Weights of a small transformer language model: tied embeddings.
Each number is 128 + 24 x the weight over its row's rms, rounded and kept within 0 to 255. Layers, rows and columns count from 0. Numbers have three digits each. The size before them is the row's rms in percent of the matrix's.

# q: layer 3 attention query, 320x320, rms 0.0842, rows 267-319, columns 80-119
# k: layer 3 attention key, 320x320, rms 0.0841, rows 267-319, columns 80-119
# v: layer 3 attention value, 320x320, rms 0.082, rows 256-319, columns 80-119
# o: layer 3 attention output (transposed), 320x320, rms 0.225, rows 256-319, columns 80-119
# gate: layer 3 MLP gate, 832x320, rms 0.379, rows 0-21, columns 80-119
# up: layer 3 MLP up, 832x320, rms 0.401, rows 0-21, columns 80-119
# down: layer 3 MLP down (transposed), 832x320, rms 0.1, rows 0-21, columns 80-119
q267 095:120123129117138140125148125121147077142114141150129060112099128168142119115124158126138123134103130105134117114147153130
k267 107:148150166101135159113096118138168117100116114137131081120113130175105099091159122129149208168103148130123136132145104127
q268 087:116124116128126136113130108110126132136127110122132143127115124111139133140138141087154123131126151100101115085146133116
k268 102:160122120181117141152117159129132113128129135126112127142173169095117139140126144165131140116138157168131123136100141109
q269 097:122137115106116131151086124143132163190090145107148158154119120090090176189115110140137125138115108102109095165124148124
k269 088:152159134084100077153091115124155091152139098137129148125162090106126158176164129142176134169115128146140135152133109128
q270 101:112140120136151080142133176157104110144124137091144125125139137133101138140167113129174157162139126182133167106113090131
k270 105:112135178165133147129112121134111160155135126112152141129117080155133117100101096115089105124150102086109151120142146106
q271 099:123183129127120078114123118120132156114146151144147161176105098130102147166140149142161118120111099100145132139116126134
k271 103:131133173166097144150106116089149111122138173114105116137129136109145099085116122170114096127125129154144173132070145124
q272 095:168118154123137127125154123106113137136129093158165096135112127103103090125135130135135124138108105149146117138080123094
k272 102:082185140104130113118118111142148118123128166091128087117110155129090143132156106130140133188135143144114118107137126122
q273 112:116127104155133103148167138122117139144095094116148102123037096138107120131142133138116092150149115090134090149146088111
k273 112:146126147170128135112161118143129098107105125105108145074106144115154128141151182152106118122115098119134148140122109164
q274 107:121133139101104112119110150121132119136183127170136136146113121099154104117170129121059118103145121109116132122117138107
k274 111:176134146148164141074143140135125151131152150197111124141116128165114123076112140108123103136141122148124117115129100124
q275 096:113159115092164103110155133133134118138076079108155174104131117109134159151158119108129142133100143115090119120124151129
k275 101:142112107107174115134105156152108123136143129108116188132167108102118129079177119129156124114077149144128139150122127137
q276 102:164121132159153114151129092160204152135152141146151126113113161109126123158078120159122146172126127120153127124164101098
k276 095:152139159141064122150149125095136132135129117108151124126127141113151133103136111136117101136131116131131125107147088107
q277 098:119112156133132128137130122083099153094115172165153129126094110130160048131153134136085118116147125135176164117101127101
k277 093:116084145124121106122119150138098154143105080087148135110058084167085127134174121147129156128128111145117149147123117134
q278 099:142135129132107128114147113108136085125146107128136164149120141105160127126131116142096121093138144133152123162172160159
k278 102:147104133141165120109156115109145100069110127156107182158162131114140148109158129125171168135072151174144151098121129145
q279 104:121121106139120152114157127164184141111116129111074122113170174134119154146149116135165111142139130173148135146111151152
k279 125:114171135123115128141121134172110110112113137120141063130113128106106118146103125125096171153148130109133114150089109165
q280 109:102162155118072118137096158120115143127090103153140162135135099070136111135125099126166089136137127117108164169168129147
k280 112:144141123135190152128100157142151163099127119103124131100143111118111134150104113132154167165095124107164120134173120097
q281 109:107118125122135123147111151131128118129124134135126109089148153124123151162140101138116190122161113142108134162147170142
k281 113:101146090127155121117093132110116156155097112095130149113111100113117105128134138092111139134109142099119141121160122149
q282 105:086141158173154105133163118148152141123119150143100142102124139136089091103142138155132139128080137157157089097133142117
k282 106:090099129125130119130149091174131136145092127149163161137127111137108146117128135138116121142188146104128099128164141132
q283 100:127141112102155144145148169126151103117085149161127134127117146137146167158089106147104108108130168139125156093112126129
k283 103:160129154141110114121128140115139127163120122168112137105138154093098130095142137118099117124155138131110128200115135124
q284 107:129124144164158128136129137104134125142153144182098097166177124154153171116134111138121119110188114205115108126074118095
k284 110:127082106120124141102135129113160111136112158170123094116130142118162152082119161139103157161116171152133129082148139119
q285 110:117112137128118129152093108161126114146126123173147130126092080170139106128128154159175131169143155148091132136154067156
k285 120:114118144132157120101130060128109078143091131105135141156108096103175144154114119116135127111117158093131132091149131133
q286 107:096109124172107107145107116114151162114092110129145138157118146100119130102097140143125107134118112191074110135060122144
k286 101:138120097163121120068111109153123101142123119107106150157097154105069113081149124159139121112109090170118133115129150102
q287 107:116104153102139145126113131150131116108124104148151113077142086119090147104148125168119155143143117128136087123137142109
k287 108:126153124114150100091123144060111104064144107106101116123117124141144140147142097134109119130138131118166133098132143128
v256 098:093110105155147123119130120108176098136128142107166126146126077094099107140149124104122164152092113108143112130134135142
o256 077:151107142102127133110221135175128174096115107113104130154131119128142123096148128124112137124131142100157140162136145108
v257 098:145130115135117122097164114090151132104192079138136124130086134146138111136129171118169123103133107119136087103103116090
o257 085:077125131152109124110126096148130109119119136151151128152084128108181135162101094125096124158161144139052130140183162151
v258 098:089140088091154139136135148146153112101133106148139126119102151111131090162110127128117119111112107111152100142086154132
o258 080:155136112142121120096132116090164094038149131120128090160129128152139094081074127121106152155141120122145107136156129116
v259 093:125123108123116156117133154148102164142132101129134126134097097112110167131133091123120131116117144096164116187147172124
o259 077:125127128123122123126132079120149151140146142157107172180111134119100084150120134112112112127165113163100148115158145130
v260 097:133120110117195129124165108135093155130112128088130128137123177132119119133143131161131161109097105141116112106121137110
o260 084:117126110129106128169099119146149150141152094137133132155077067118115128156141136112129106105154150081127115137132124122
v261 099:096129132052137115123102107067155132046152103100124136118128120139090187168126081107126121103088110117163112134088135100
o261 084:174128131147166115126178104094128127180111123135054103159136146129154112105125116135129102147127173143107143098125088153
v262 100:129122158126109147161149185151121130114128114189158110154119114118159146131123140131118158090118148135085132109172099121
o262 075:181120147149171122095133103139121115135123146131176103110135105162100106128118139097139140183153112120137146145103111117
v263 101:118156148146140150137113135120132111121136145083110111088112139132113133100086136116176107138118102107126081169122107109
o263 082:103123042118145129103157111153119112128132165113104087119143148070134172154080180175099153142154188161147105088182139139
v264 099:127152129097095139124126141102116137060168118127129135103130136134133099141137080149125144153144136116118101115093119092
o264 085:121117148120161120121075109115112122197098173096119145131155137153101155129137134114164170122096158127124109091140103133
v265 099:128097158157129133141107133137109085104141143109127137103109124131135126140108125120148129088133125133140123126120156186
o265 084:122145131143146107155108115146125113156142159132146116137079157081133090137101160167098167118134146119094109118158158138
v266 089:151127123138096074151132151119179151153092146127163189088117134120092073106135142131184139139165139131124099090137168141
o266 075:109109112144107117156111130152063126119119117144137143154155116097158141134140124127144118143105086116126119131133104099
v267 109:131134137162119124108136150097080100119089146151126139155109137072114152109154108105122081138116168108128160127127115139
o267 090:167122126127148146124119126147176120150123128124128142108139137138118136133125089121141097147152134111117099157142147108
v268 093:128150075113117136112119131113122151159127139124130124115115115148101111142115147119110096112125130122112146110126093121
o268 080:107100146125148117133143105136130156106152105127131077122097096112131158129094157118101170098114121113106148101104130095
v269 097:170085154143100125100089142090152130115137072139134133148096147143155070104116154145109146090125188123120152192090126149
o269 087:155074109121134132061141135116114094138105102119117112133102123157133138095176119098150153131132118140103093140162132136
v270 095:128120136121162115075086105131138120108124147175138122125150154125109124140139138124084129131153152144129133118116108134
o270 077:134147127117152171148089125132141127180133109104136157132131088107125104146136116128131110107088084128096133141122108189
v271 099:139124116080075148140142108116110140113132181152137135115060128128093127161082121100129102117095139140129073105145139095
o271 088:107161134113171082115138120145106119154112153127121079147139119131152156081128141145112121109167146092157171139128137112
v272 092:119133149151129119120091170126100098137136164137158105125149113132135148121085096112161136152116200132155124090118141159
o272 072:128096111105112152111152130115158138143132125145106142124105115141109137127168165137146123127100063146055112138089105128
v273 098:111133099130149114120139116076152094100119165115081126136141097126119076113151129115151101136080155167116162123137150145
o273 080:103117094125089166104114121152103117183124120095180134066129150140146121124178108131118119099135132124128099181116111116
v274 097:163057135163127108142094128148111141187146150139160120105132145119119132110160153113122170087101114106103097127074084139
o274 077:098180134090109161144104138182142123131108117126114128130137149115128152147103130123150126103142102133127155117127148111
v275 098:169094145151134146118167130144107134139161144107092148099141114145093113145126075105153123121121123148102129148165096159
o275 077:167135116069142081119077099160092132164091169099105148142160150152129152098161162155126165106133154162174109085100093110
v276 091:153129132137132164110158107128134119094165147163125088133172126145151107126125131167119139149130161157155124091114107114
o276 074:100122131141130109101106131098144130132116119115151179121111125129154190123100152069127142132143134138105137121102151134
v277 099:118096127180135157135178123112127101138100144084115114126112095145151104113123142126132085130142084169146154123142099114
o277 081:107142095149086107090084123133111136078142127176119149132137137069149153153137133111113093133101159153126117071121109120
v278 090:112076134116138133145135131131076153141156147113131149124111111113112138133117135134098152091109120105153127106128149064
o278 080:122129159146099137160141148101106125125126151171137125192140142072147176160118112110145109142090112139154128130116108121
v279 099:120110132156150118129108140167096169135135163098099106139157169112173130102125091172109147124153157151154111118123112131
o279 084:136100109107135102079087131074137113121080147167141154128137162182122145145184117144167149118073160108146128114136114129
v280 100:124173154055129145185095131163134108119107101113146140142095123124101111124095140130104131132095152095161148130122100100
o280 088:129124117095130081122139109070115140129163150131136093134111103120116128128160119125177157145139107162136114158122063159
v281 101:048075142094133135114114102139132128134105123097137147141120100134176143134134140171134162115134162138149141127122094128
o281 084:144132112147101135137139159091135072136136116147123088159115138110126138187105117101126089090110128087161112162148178158
v282 101:168170139128114126112135125152141114122115115155124133110164094143130119119132159169179147176133150180132170115132149126
o282 081:189149098108129138139096142114083109139112149090121125100137172092116116090156108106109104132118123091111099109159142139
v283 095:090151121101116112110163090098117111142134121135086114119158112134144155156135133111119119113127163160217160091135123153
o283 079:135112086113140173126189134125129128139141145095107157088142158143128103140132132155149115144184172164088078165145139141
v284 099:135109116118133155152120138111118164148106118150126131172101131104120120147093131135136126113130116143148131104119109100
o284 081:113137155133121144151122118159152111136143141149126115126142155123131161174131125075108101136153149131170154102091103103
v285 090:124131115111177097119099147109114130143131122108126079149116126170141121117206153115141114116142130113141116137128160156
o285 078:140115130156141134119170151158148144126139132158139155120123090105104111147079120112167126132122134153092098091120106115
v286 091:126128063138142098157117136150125130148102114083134106122137143134153119148141120076122185152107124184154116114135162123
o286 078:197096123136113206087116127108151158112158138111174152165135079108144141117092118078085110135138109141118122150120111159
v287 096:122099099131124174095118127163144091152155149160111163109141177136132169143132129110198147121119127098109144110087132139
o287 073:153118104151130121107136097079141121143108120142135124106139108148102130117116127135101161153127127075118157132131184117
q288 092:129142093136100181158159147141180102162119105115132128128140122133126092160164153151128159157114119110148109146124121144
k288 086:142060116147136090118147119100110116122134123125132114101152136104133119119136124106188114116155123136103132143162122166
q289 093:103189162099140180115135138130108116136152168133144155148117104126111139123131133159120148081117156135106155108134165114
k289 096:134144153120108122164082127134111139154132120115140128149080127146135117160114120129117144136112093138131115109090120105
q290 075:095164154106119144100141115123104134089141135131126129151121111130110124133146127120090109134066128133112140090102129138
k290 092:098145143131189174118117114131122140071137121108108120110105153098124110115122149106140146128132134150122144138121139106
q291 095:103110152125135124177113139101101139095123084125142127136128137142150126144119156132106110115117072139173119088115152154
k291 098:135105171153108131163126126159101124135123145115150115146109126135145154161136124151162132120091088133144099088120098147
q292 096:131136114126137129114108155073114106123120133120096130134134127125151116128165077132138104162090072123160145098140168119
k292 101:095088137106150098140136125152131065142100097107153123141145147166100151090111106137136170142107145137130108148149152140
q293 100:176092129163145109149090090102114175111095125161123095136129098146118127107137142132155082154101097138136145121113109085
k293 092:138106155135123165155102087121135167132103148139177189128134114101182151114150121115122130148058099147151112130086141155
q294 096:096118131154132147134112126115114130116169146137135139123126180130152180081125112119154125086077094087165094101090138072
k294 098:130108111114096106129102093147117134101188112087085138135161138157098164133128117134140141133106130129077188135157124169
q295 100:133128131142124152130133169138145109095118171119132092128119146143153112114137138145131118149094168104107142152100114113
k295 096:136127097137135105148128122113171149101161112169107141106160170113120117173086150134126155126092118149183161144077137118
q296 098:083118095128090167098142130128119153152177142112124186144146118180133139147160186145141112141082131153116121138135150157
k296 107:120128121151126152158117143150142152147131157123144116128109134138120119130141103125210127103170137131133124131177131111
q297 086:121087113120125104144121109107171125124139105141135126120140181135148134120139137113159112126107134119161116142091138145
k297 100:126160102164107141119167104105152122139105108147134156186167101136106131121137156146129149140110144145082102134166161120
q298 081:119158125126149115098141155128116127129140151095133111135134114145105159114118132114136135123128171131105119157139122135
k298 085:135123174109147170092140142174106083116118132115115128115121096155144112093142134145097157112163118152115139137116117121
q299 096:138125147142135127105105129151135117107105151110127135075118164121146096136116118116120125108137172135132122116157106113
k299 121:116143102120131131142093085150123117114132104111114094069093122148160104136127158089105096168142133124142092111128079108
q300 099:101123124157128163154147139171095119141128140146122116123143155169115148110109119160107076155141104137080157159128142146
k300 100:108097169112142127117130126165112087153141159095121103151111102093117131117141117137123139136154086120128141148117110115
q301 108:131141199133139112141145149103150146108112132102137103114166136134136115171138138081115123139154103116130116120128126161
k301 095:089187137144130158161133122177093125100159119124147095130119137114118114131099151095105166134091132132141130116159128130
q302 106:200121130119113082165112095130115103176111107136136127163149133163125133107161120121132103091147150156148117109119118127
k302 087:106102131100160155104133148132124103144101131145126137153116161079118116110160137098130158117111121120189109115128111107
q303 096:105137152111110179136161117136145100107150173139131132116090164176114116117132109162088110135123139096144109132074107100
k303 106:127119108105162141114174125065116116132132118135165102157131162105088167135125094132123161154105126099129151097168113129
q304 092:182126133105150143121091146103099167106138104132117128146146138099140121184105138137076126099119092122158091122156158101
k304 086:134132064116156125165125074123141115115126130136120108111124140122130134091112081122127109146129075105115108109135080140
q305 092:185089068130151082137161125106156141167101098128133137111150130096093123155124122114134140132142121129132144136089138146
k305 123:177144119123158170115129146145148125119154097123118080137130124109140141150121138075123144160131114106176150122124098097
q306 102:127141150110131122110173144148124124101119122084079130121147110146154125136106184151117151085150083160098078152128114078
k306 103:122152154101136126100127106095131101116173120123119129173105099134124103149129145135091149138140166081139104144138163127
q307 093:155125130076120180092091130144157098120112137093112145114090134144146131135116124180153185131144121146116126124146103135
k307 095:116132165149109155176154174149113113099119136104152148108102129138117138128138142128144162098079165088149115107108156138
q308 099:126128130148102107109106131110133076130122121156103152159099152131130129083120175080126170116119126161118158102164107119
k308 098:156153101119093127111135081123118129097113152144122126174139133134125170108141081105136116148129160106112168141137157140
q309 100:152124121107126123117115157117133135155105118165143128153158089153101118096151104118168155182116168154142118165154103132
k309 102:136144106138161168156140112166116153100076155127158139078154111077147185102104119154139172109122119155160129134113089092
q310 106:120098106119127113141142100125094143083071112113158103150100118092044082123085124147101135116124125096146146105105126186
k310 103:119122116112155146108112125120118148112156117131132159150072152092126152142114101079177150140058146130133115136128130122
q311 105:136116109168128122198111090093135128144122103086107133118123172180166114170142088164144133181122127101123111133155112098
k311 102:140160167121130118141102107083105112117168148098151103152104167161103120146118118142124159132125122128148104153129122097
q312 097:148099066152153080132133112103170119169123126124096103082148156126136182124135147124162120131151111150101119122130100135
k312 113:120144105125100137167129099137138118134137143085111100079125170130166097097163123134136128089121133155126133082151114128
q313 097:146129164141128141132124149164128135152125157138142076122106112122157140101124072129155151140128113073193123164149120191
k313 096:128136165135150146128098161136127141143092146111134129142107121125149114112136129142122142133136096091145129096087128126
q314 100:136139119159125128092110133136122132132110126142093153155183142085071136154139157128174101130117110138093140164131138110
k314 101:121124148064129090122117158139088161126120114083138156146126131116135156136108175124092173143145114079171152081129069079
q315 103:129095132120108150121144162130117079130146187119143150125145158132114080098106133107126153131121139083142079135103125118
k315 099:129129094133181140140118144154095137132171119137132128114092111105138115127158128166120134118150156131091083128113099160
q316 105:128089067140126122160146141132133144159167106135166078100122129068176109087105114119132133121092157172159124150134135154
k316 105:148169145106109176140137186145128094161117126151141148096152120110134116130102085120136137121134132111162103126141109106
q317 100:136111167127128118086170099169144128084121141116138126088156124146120093131143133113111187166122120086194151102108102119
k317 093:158178127145123136174095135105131168152133134148146129120156104124085129127133142103164117142130131124142115193162131126
q318 107:132094140144119126095132157107147164141137098105103155145172141148154126100152115147119088127132104122135127118131118140
k318 101:177129096153108122158150087103142117097185108084114135139152159103121131106112108114117161126115153130126126086176125124
q319 108:129130155156162121130135132110151173140133095121104096160099115153093089125128126102162111146098144090139132134115115153
k319 105:128085117148160112180152103129129127133110085126071132110098180123159144133127134129142108138123116131153138138140120145
v288 104:119143102145155124144148103154133106144125108124108103159095154103124095156120146108111117133137110149136116132135154136
o288 120:131090154122059133104117154156141135138157110126127151102096104107143139090102100094123176149161162097146145082124113121
v289 110:168125122121121119137122117101187121104133103152132138100128180150105117193143086143151146137096150141108172128146129162
o289 126:192201119096137158174162103126115115140157132129130142146072095136146167105147123125139150143164094145119094137121148111
v290 099:159140130112138108141048150126127151123141122098090103116133131090101123119139130120086120138127129119109126152117153143
o290 120:119127116149085123118172136124173158084136148124133122099111138158178121106091124167143113109129101153143154114136132104
v291 103:121110129131096109135122124134140141109135139109105074129130132161156136121116134174158122128119122138079149133120133139
o291 120:181121134125139141158137068125121129120129140128130153099158153079133109101150155112170083139107111166141097100148127161
v292 105:123090136141107134172110136091172131160141109103085114146198134169091123113173109124105141184087120120131159131122109162
o292 124:153123074132139120094121097153157148123102151106137170084135123103182119101088152141108147123124120167116090119135114140
v293 101:166130157124146098079134125110096113189106145118154130079132138134102101114113153131116136154136110163126124153094142147
o293 116:127079155101139154109138147161077112117115079083115120137089153103160157132153160145130143115154120136107129113134099109
v294 107:109123112156122105137137100150143123099137116112158138122140152170115122121112144123114159146138161132152121141107136156
o294 124:160124086126164159134180071134140140152164133150153122121138117124098176070141154113128134122076127069144172123152140111
v295 095:130114149129116113113123104106086078103123134167096111143160130174144149121129079097138121123125134127187125108152112126
o295 116:112091085140109146109123124156127133107076121130142148080091091159124129173149110109138107115141094124086149170141102106
v296 100:076138113118081125134135102121189137140106122160140166117091145131108157092130153151105124153139129115157114132149181111
o296 115:122092144113142130138108092111104155155156123147142141142140135132100118126131129082147153127117132084120115128155115113
v297 101:068148151138139139160171122144138146145100087102156088145148148172111112117105116128142131162154126132112122117123128120
o297 119:158157117121119095155099145144138170156115126109077141147113113099126177119092152128162149092084100125117090167120145129
v298 104:166151133077112185133120117093095158100149120151093137103113097152138137080132147107130119133133129080137120116123140044
o298 121:123097127132174138138117203131137093138128127100124123118123151158165107179127140134138142159132140159131130123203123138
v299 106:102092116107131121151138123107146129137111126107117087140098080124150118138168144152164157133163143116125169100087134148
o299 124:130144131120125126106123123111122121156102131164136123133142159086141142104125136083105132097096100167122102146112119136
v300 096:157163125147137102132172157125152131119147147141122122101131124114108110144108098114136142095130148105118094123144130108
o300 113:091144159096133144107136112130136072124115103135123126138117059124121137128164158125130131148113134135128097130132149090
v301 112:166129116111122145127113098144084170150116104148125112122095122135135091150112092156130115158115119100160117174097172096
o301 122:104100157133132111144135145155136112115132120129166146100100132092125133175103144156114135155142135132106173164148125127
v302 093:116125121081126125128111143114172176138130141143100152126134119114146109092119145132184142136119132132115167139139130158
o302 116:107105116137166069134128108132123114125129140118139078090143109133162140146109128118142087126154137105100108091121133131
v303 100:139123115159179118155185119123165151108142131104150119094096150110116131106149090156148106125167125144116122144130090139
o303 119:150105145094124106115126109138113131102120081158113154141154122125112117115078120178100137159090114135090169113123146131
v304 106:129159092142093149114130113093110118112145119164204186174125175179130106123140136152116111134102142110151163146114153141
o304 120:158124105136131089182113125162133149168086169103138133088151123135073162138132134172149120144147112117129091128106137110
v305 103:110130115115120158103139102105108119135049146134054161120150136129157136114136137120137145129106170101106141130136148131
o305 121:132123129101141114118141154122099111158165090138103139121128141135124134135121126092141096130168092163141129103116164156
v306 098:135126164109129125101097143120149118139171116154151112118160171174099108178148137098101105087113122156124138107107137135
o306 119:161134101150111132152132151112099166112064174109171145141093114108136161149114126158120120130164144130130115140180137056
v307 099:169132158102134150136143111126121122122160131157141110128135123134164116089124101133127118123098148136117129096129143130
o307 124:138144124109110140097095094139132117117137148114130143083098128125129135147080120098100134156129126153137150111153175092
v308 103:130149087152131101114087165124076123159126112104134135150078141121136141114143141090106153153095111102120164138139133131
o308 122:138142151122145125114096123100144146109128109157152132101133163133151127100066119139098155126124117154133143146152156075
v309 101:143125153113134111131123112094144111159148117097121163146130128130126141103158161141112129100113095121081133147102102090
o309 119:114107146102145129126109100110139136121127116172147121116122051106152168157102109102137141087099165080126115120137127077
v310 109:127150167128132099116136128131154109117157153146118105128137147118127145101125133142153132110108132111130160121096107124
o310 120:132153178136112140104123093160104108147097105118101125112141116107125098167106089137136117135152160108146078146153128159
v311 101:155156092116175100136118125123103133105132118125108148145142143096104107168143124104100173183112104144140123131113156099
o311 118:110129151140120123140159159110131125102135115152153131169153133135174140102173185161104044110143117117150133166121099112
v312 099:095078123125127113150145125103106178125130086147124120146147132148114115134128150134111085122183112124122120170139067125
o312 117:140161097134160127134111115129140111127117136159116118091121127156112146127147109166090142102123140131134120125113114142
v313 106:126113110111128119115152106133127130108109203112160116130107089122088119143126147122156128118161123117157121092151122111
o313 121:099082119140115120135128142108120138087115090156112149131157130133170119127110127136113164143129151139134140116106155117
v314 105:151124128131129122126119173169114086139157140106170096078122140133146107134105158096156185121086150091110104140153148100
o314 118:117135074055126082151143073146172123120113148127135129115149161168117079117116155114080101152147163157146137095159130136
v315 106:103150110147160147155155116154135112132125124107119122113128082129111155169100196084107175129152138120134105140143103125
o315 119:135153141106104110147129150130131148173118119164128144138117131127173160107139113178103092135097135123165106122148096143
v316 106:151138127142151122101103139154155163107123099106153134142121134124102141152149163158108149062098141163132136139087117152
o316 125:117126133117143133133178131131111126143124121152128169092146165121136126136125166133149104119119117086152176170129137093
v317 101:112164128097068117106114133202149137124114139102128174107165132138147123137158131127159075178134150113169119119128088124
o317 121:128143139140148122136167124123105106126123121131120117147129144107122147077096110133123116120132081138175127154146130149
v318 100:127153086105153135096170080124132123149109149139150125181119138142159126120099114101180103144173115123147123115131114144
o318 118:089127153154112102190139160120166068161160155096135080115107150110085095109135142159103130146103115139104124121128127108
v319 101:144120153134099163157138129113120147123149139114091117126110144108082079115119116105120095102118138151132133117127053111
o319 118:116105137146160113141110149127135103125093119151138160155174085139128060148081111151142110141109131167136135088130158126
gate0 100:099196165179120125081121104155156153131158118132196121162102160114174105146107101153120134149128145126140097151166100098
up0 097:097122108127144152142142115130155115156151120130123123096124134142130136119115176109138150124084120151164138126160137176
down0 101:109126131157124104112069125128159164097120142094154082137154107127171146140090111118120146128161118100092123147112124121
gate1 098:148145127166129130131163114086132123130139153140147102102152063128113144121106141111113163143069162175137111125134130105
up1 102:079132132133093147118126184143139125127080126129077085140100151096115117134108104102107104100126204119162122111152089122
down1 103:148105138124151106100124091127130192141100103133121133131131122140139134108118091155129122158181097102176162157079154131
gate2 099:148099090145102152146083163124184084127134141156128132118148118136158119093148122161093111102110077122155132133117169133
up2 098:144131113088136115134132169116093124136136152120131138189132134125155132173152137146174139129122107125145154093156136108
down2 099:109185127127116133118114155116114144126138121124160087120079104127114092114132077169072098077132110114101140136143111126
gate3 098:144136133110119091064126113163133096092125152139128093112112175157121139103101124119061122143132155121123111099112120166
up3 096:085105100132155126141138174091162158120112129174103118102123141095096155135093117116109161116113173129138147119067152126
down3 096:142106135141134188129134093080136113075123110097114122157122136108103102135131151114107118121126166098112146155105136163
gate4 098:130130149145134148138160091112178120112119134129153127139166110109082102143095078148136111129137150144122123160117117148
up4 100:133110159111157091093089123098120137123121085124103083090129129130162141158124092117166140125105134151139116125120122102
down4 100:135169148133141156084130133152103128115140146142125135106151158098115123164156109105112152122175128142160117120144112091
gate5 111:119147135137123142160158144116153125150167141105134115133083166131130086086148121143093108113147175126145135104101121099
up5 112:160150114159125117107131140140102163130136149110182118127106095119125096120124114149115143104134128110147204145100160124
down5 102:125153120121114120130146128170092062137120150128160107113114144161113105125112089141122126104085126105119116122114110129
gate6 099:147137112128175128132114126143122084151097151095175125160167125122141139105141153073066122126178137132107102123124097146
up6 099:126126150132140174166093142151130138096142119147125074194141140176131091134141126116086153138141112117119108148147088128
down6 099:111133111132173134143127147132120096155105145125098154134148149133147157117101136121158077109105128127130125126094129174
gate7 103:124135153122099145105149131157111110090115132136095157153118127167139162090075140117164170108103105152155097120174129137
up7 108:180136107116093164127138125148101126140120107132077093111084144094127130133144126141108136112096139072096129124117159129
down7 103:118103145140101151107103144147122141150146119139156147153153154104139135103118140100119138094111113114132124113175133111
gate8 095:138103110101127109134081105106121063073113124137100142127126108141109154151133102121148153098081145133136129093150144085
up8 092:184146118122113118110118080130127134142114114148140173132094088114166137118096140097140111107129101148110117151125147137
down8 093:113126120162133175131167101141121165141153132086128085147141129129113121125146138171152170126136127128131132112147142117
gate9 099:128131167165107118114125116115164137111068108133174165118141110127166096170138139133197133124134146140129168139136150147
up9 103:084151101144114105135152161131149162101121167110081141133148143159133144094104099121163139137168115134114153127123143104
down9 098:127126142081141104126093141118171144147146145109122198141125123125139108162103147108158156156125136140140128096091121116
gate10 103:137139111115150119111127090161152126170136139119121095123133124149103112112164103138116142103116181103188139118134143096
up10 111:135151149190157085123126153118095121124100134102113163139172131120107139108159094104140130086150099129107151119122112136
down10 109:132162121122097122115138131148129152139136125163145123118102145117157141147112154175121141125113137124113113103105133137
gate11 099:112125124124146089151099138162122114128149109132106167137105143178091123146104144128084133152110113137116147171151128146
up11 097:164123138176118125068159139138167164130139126144130132141147161161150100159117120145143200107130118127122145143130134109
down11 099:149158114103135112096142135135144103127146104146141126148142130114148116119135096141122095145083132109130145113145125086
gate12 103:102099076121143120119179149133086121099131133145143085072158155093130123173133110151167123116163078141108154093110138183
up12 101:207158130104093125104181115124130140113126083162096179093125152129149137089117135117181132112099162131135127122120119112
down12 098:108135133111108149149116126115126135139149085113149136142092082127160087134139165187105105138122149105093098128121095098
gate13 102:114130122118081121112085105099122134133111151096128122126088137132158112167132174142153149141112143116164129105121193130
up13 101:109129123120134126145112181113121120087122141070170103176115135147127147148161130133187092124114102171127123135183138163
down13 099:099126108143109141134099138136127111140134137133133136141147108091152124142138140158136138130093159134089113100132117146
gate14 103:144128163124140144139133153209141109137119108147099117118119106125098127114080165145119111143100125146119152153126144097
up14 103:140135166109114131131145133163155118105140147136149097160132135113138095093131161142127105120090140105096117121100127111
down14 104:122140126103143108099139091098168123163130127129142146137123121120104112140127133122118098144109134101114122094127109139
gate15 102:143145108114100133164083102104083134094111115127114142145112103106129105127129135138133106128122099048128085096148103155
up15 099:111077149130120105130062125133114103145131115120136142163112157108120186084124134122164137113144137119115154117141061140
down15 102:129161088102144123131141129125165127120104113166146134129125122109090098139125127132144136153168143090150095109125117126
gate16 106:138127151136146124162127141096161169151112134081116145095119135149097114123128080145133114152105093141098173103085168106
up16 108:140197114163157103115128098124114121127137122084155123125107126154141146088143179158136173138112153111117122160136108147
down16 108:111132143122076089150169098115121091167102118110122120097110107148162148118099133150107144153126087105155092130141135156
gate17 094:076136136143120092100135142135130139137110136131103135180109113045117100152152086151155131118107138130136160106107098120
up17 093:106161135108093115124108161139075125157130148144143074077153129078143114159206109082077155168120125101108103140150164119
down17 098:135169125146172176175129164168092113112085103118142155125136111126127113168071119114132104106101170133152139132151134138
gate18 104:116147170122128159174133099071119100148126086134113137158129085129065138134093125104142108177135130110165134094163119145
up18 108:161160134151149135113128111152118128126159128136175129143142123140123158130127131120179139109168120134137152160135094135
down18 102:133122121136148133110132117128185131069106163121143119108151135114143143087112128159103114146117072137111125100121134145
gate19 101:117125145147187154109078135100072154131114115104147114130116165132147119124151138159139108133094152164119140126103155139
up19 098:183135119095151139169137132079139127087155113109104097115114183138169123156121136108130152097082154107109118117151126150
down19 100:117181089094111100153114108131166122145126139138100161133137142164147159161164146119178112147139120164159087132147136146
gate20 103:117131096087141114132061146115125131105126135091140155116131117121125192101143121094125141095138125117132154098151120146
up20 100:132124164129128139160123144098132150119142111087148141102122121117121131100074122135096129191090115142135126130125152111
down20 102:168152135131106099127126110125182135073133134134161137094134141153132113125131128124157158113151155143133125147139117106
gate21 096:133113145086123168207161192134113116176154122079142127142132172146118087154135175159117098126123120145182115140144170095
up21 104:140134132189150134160112095101135114099087118144123071118112116166047131119087133156126137106168143101088096096159138183
down21 101:068129143132113111124154137118111108133134146163070109087108108186139183159141147169088136135126110131105097145139116102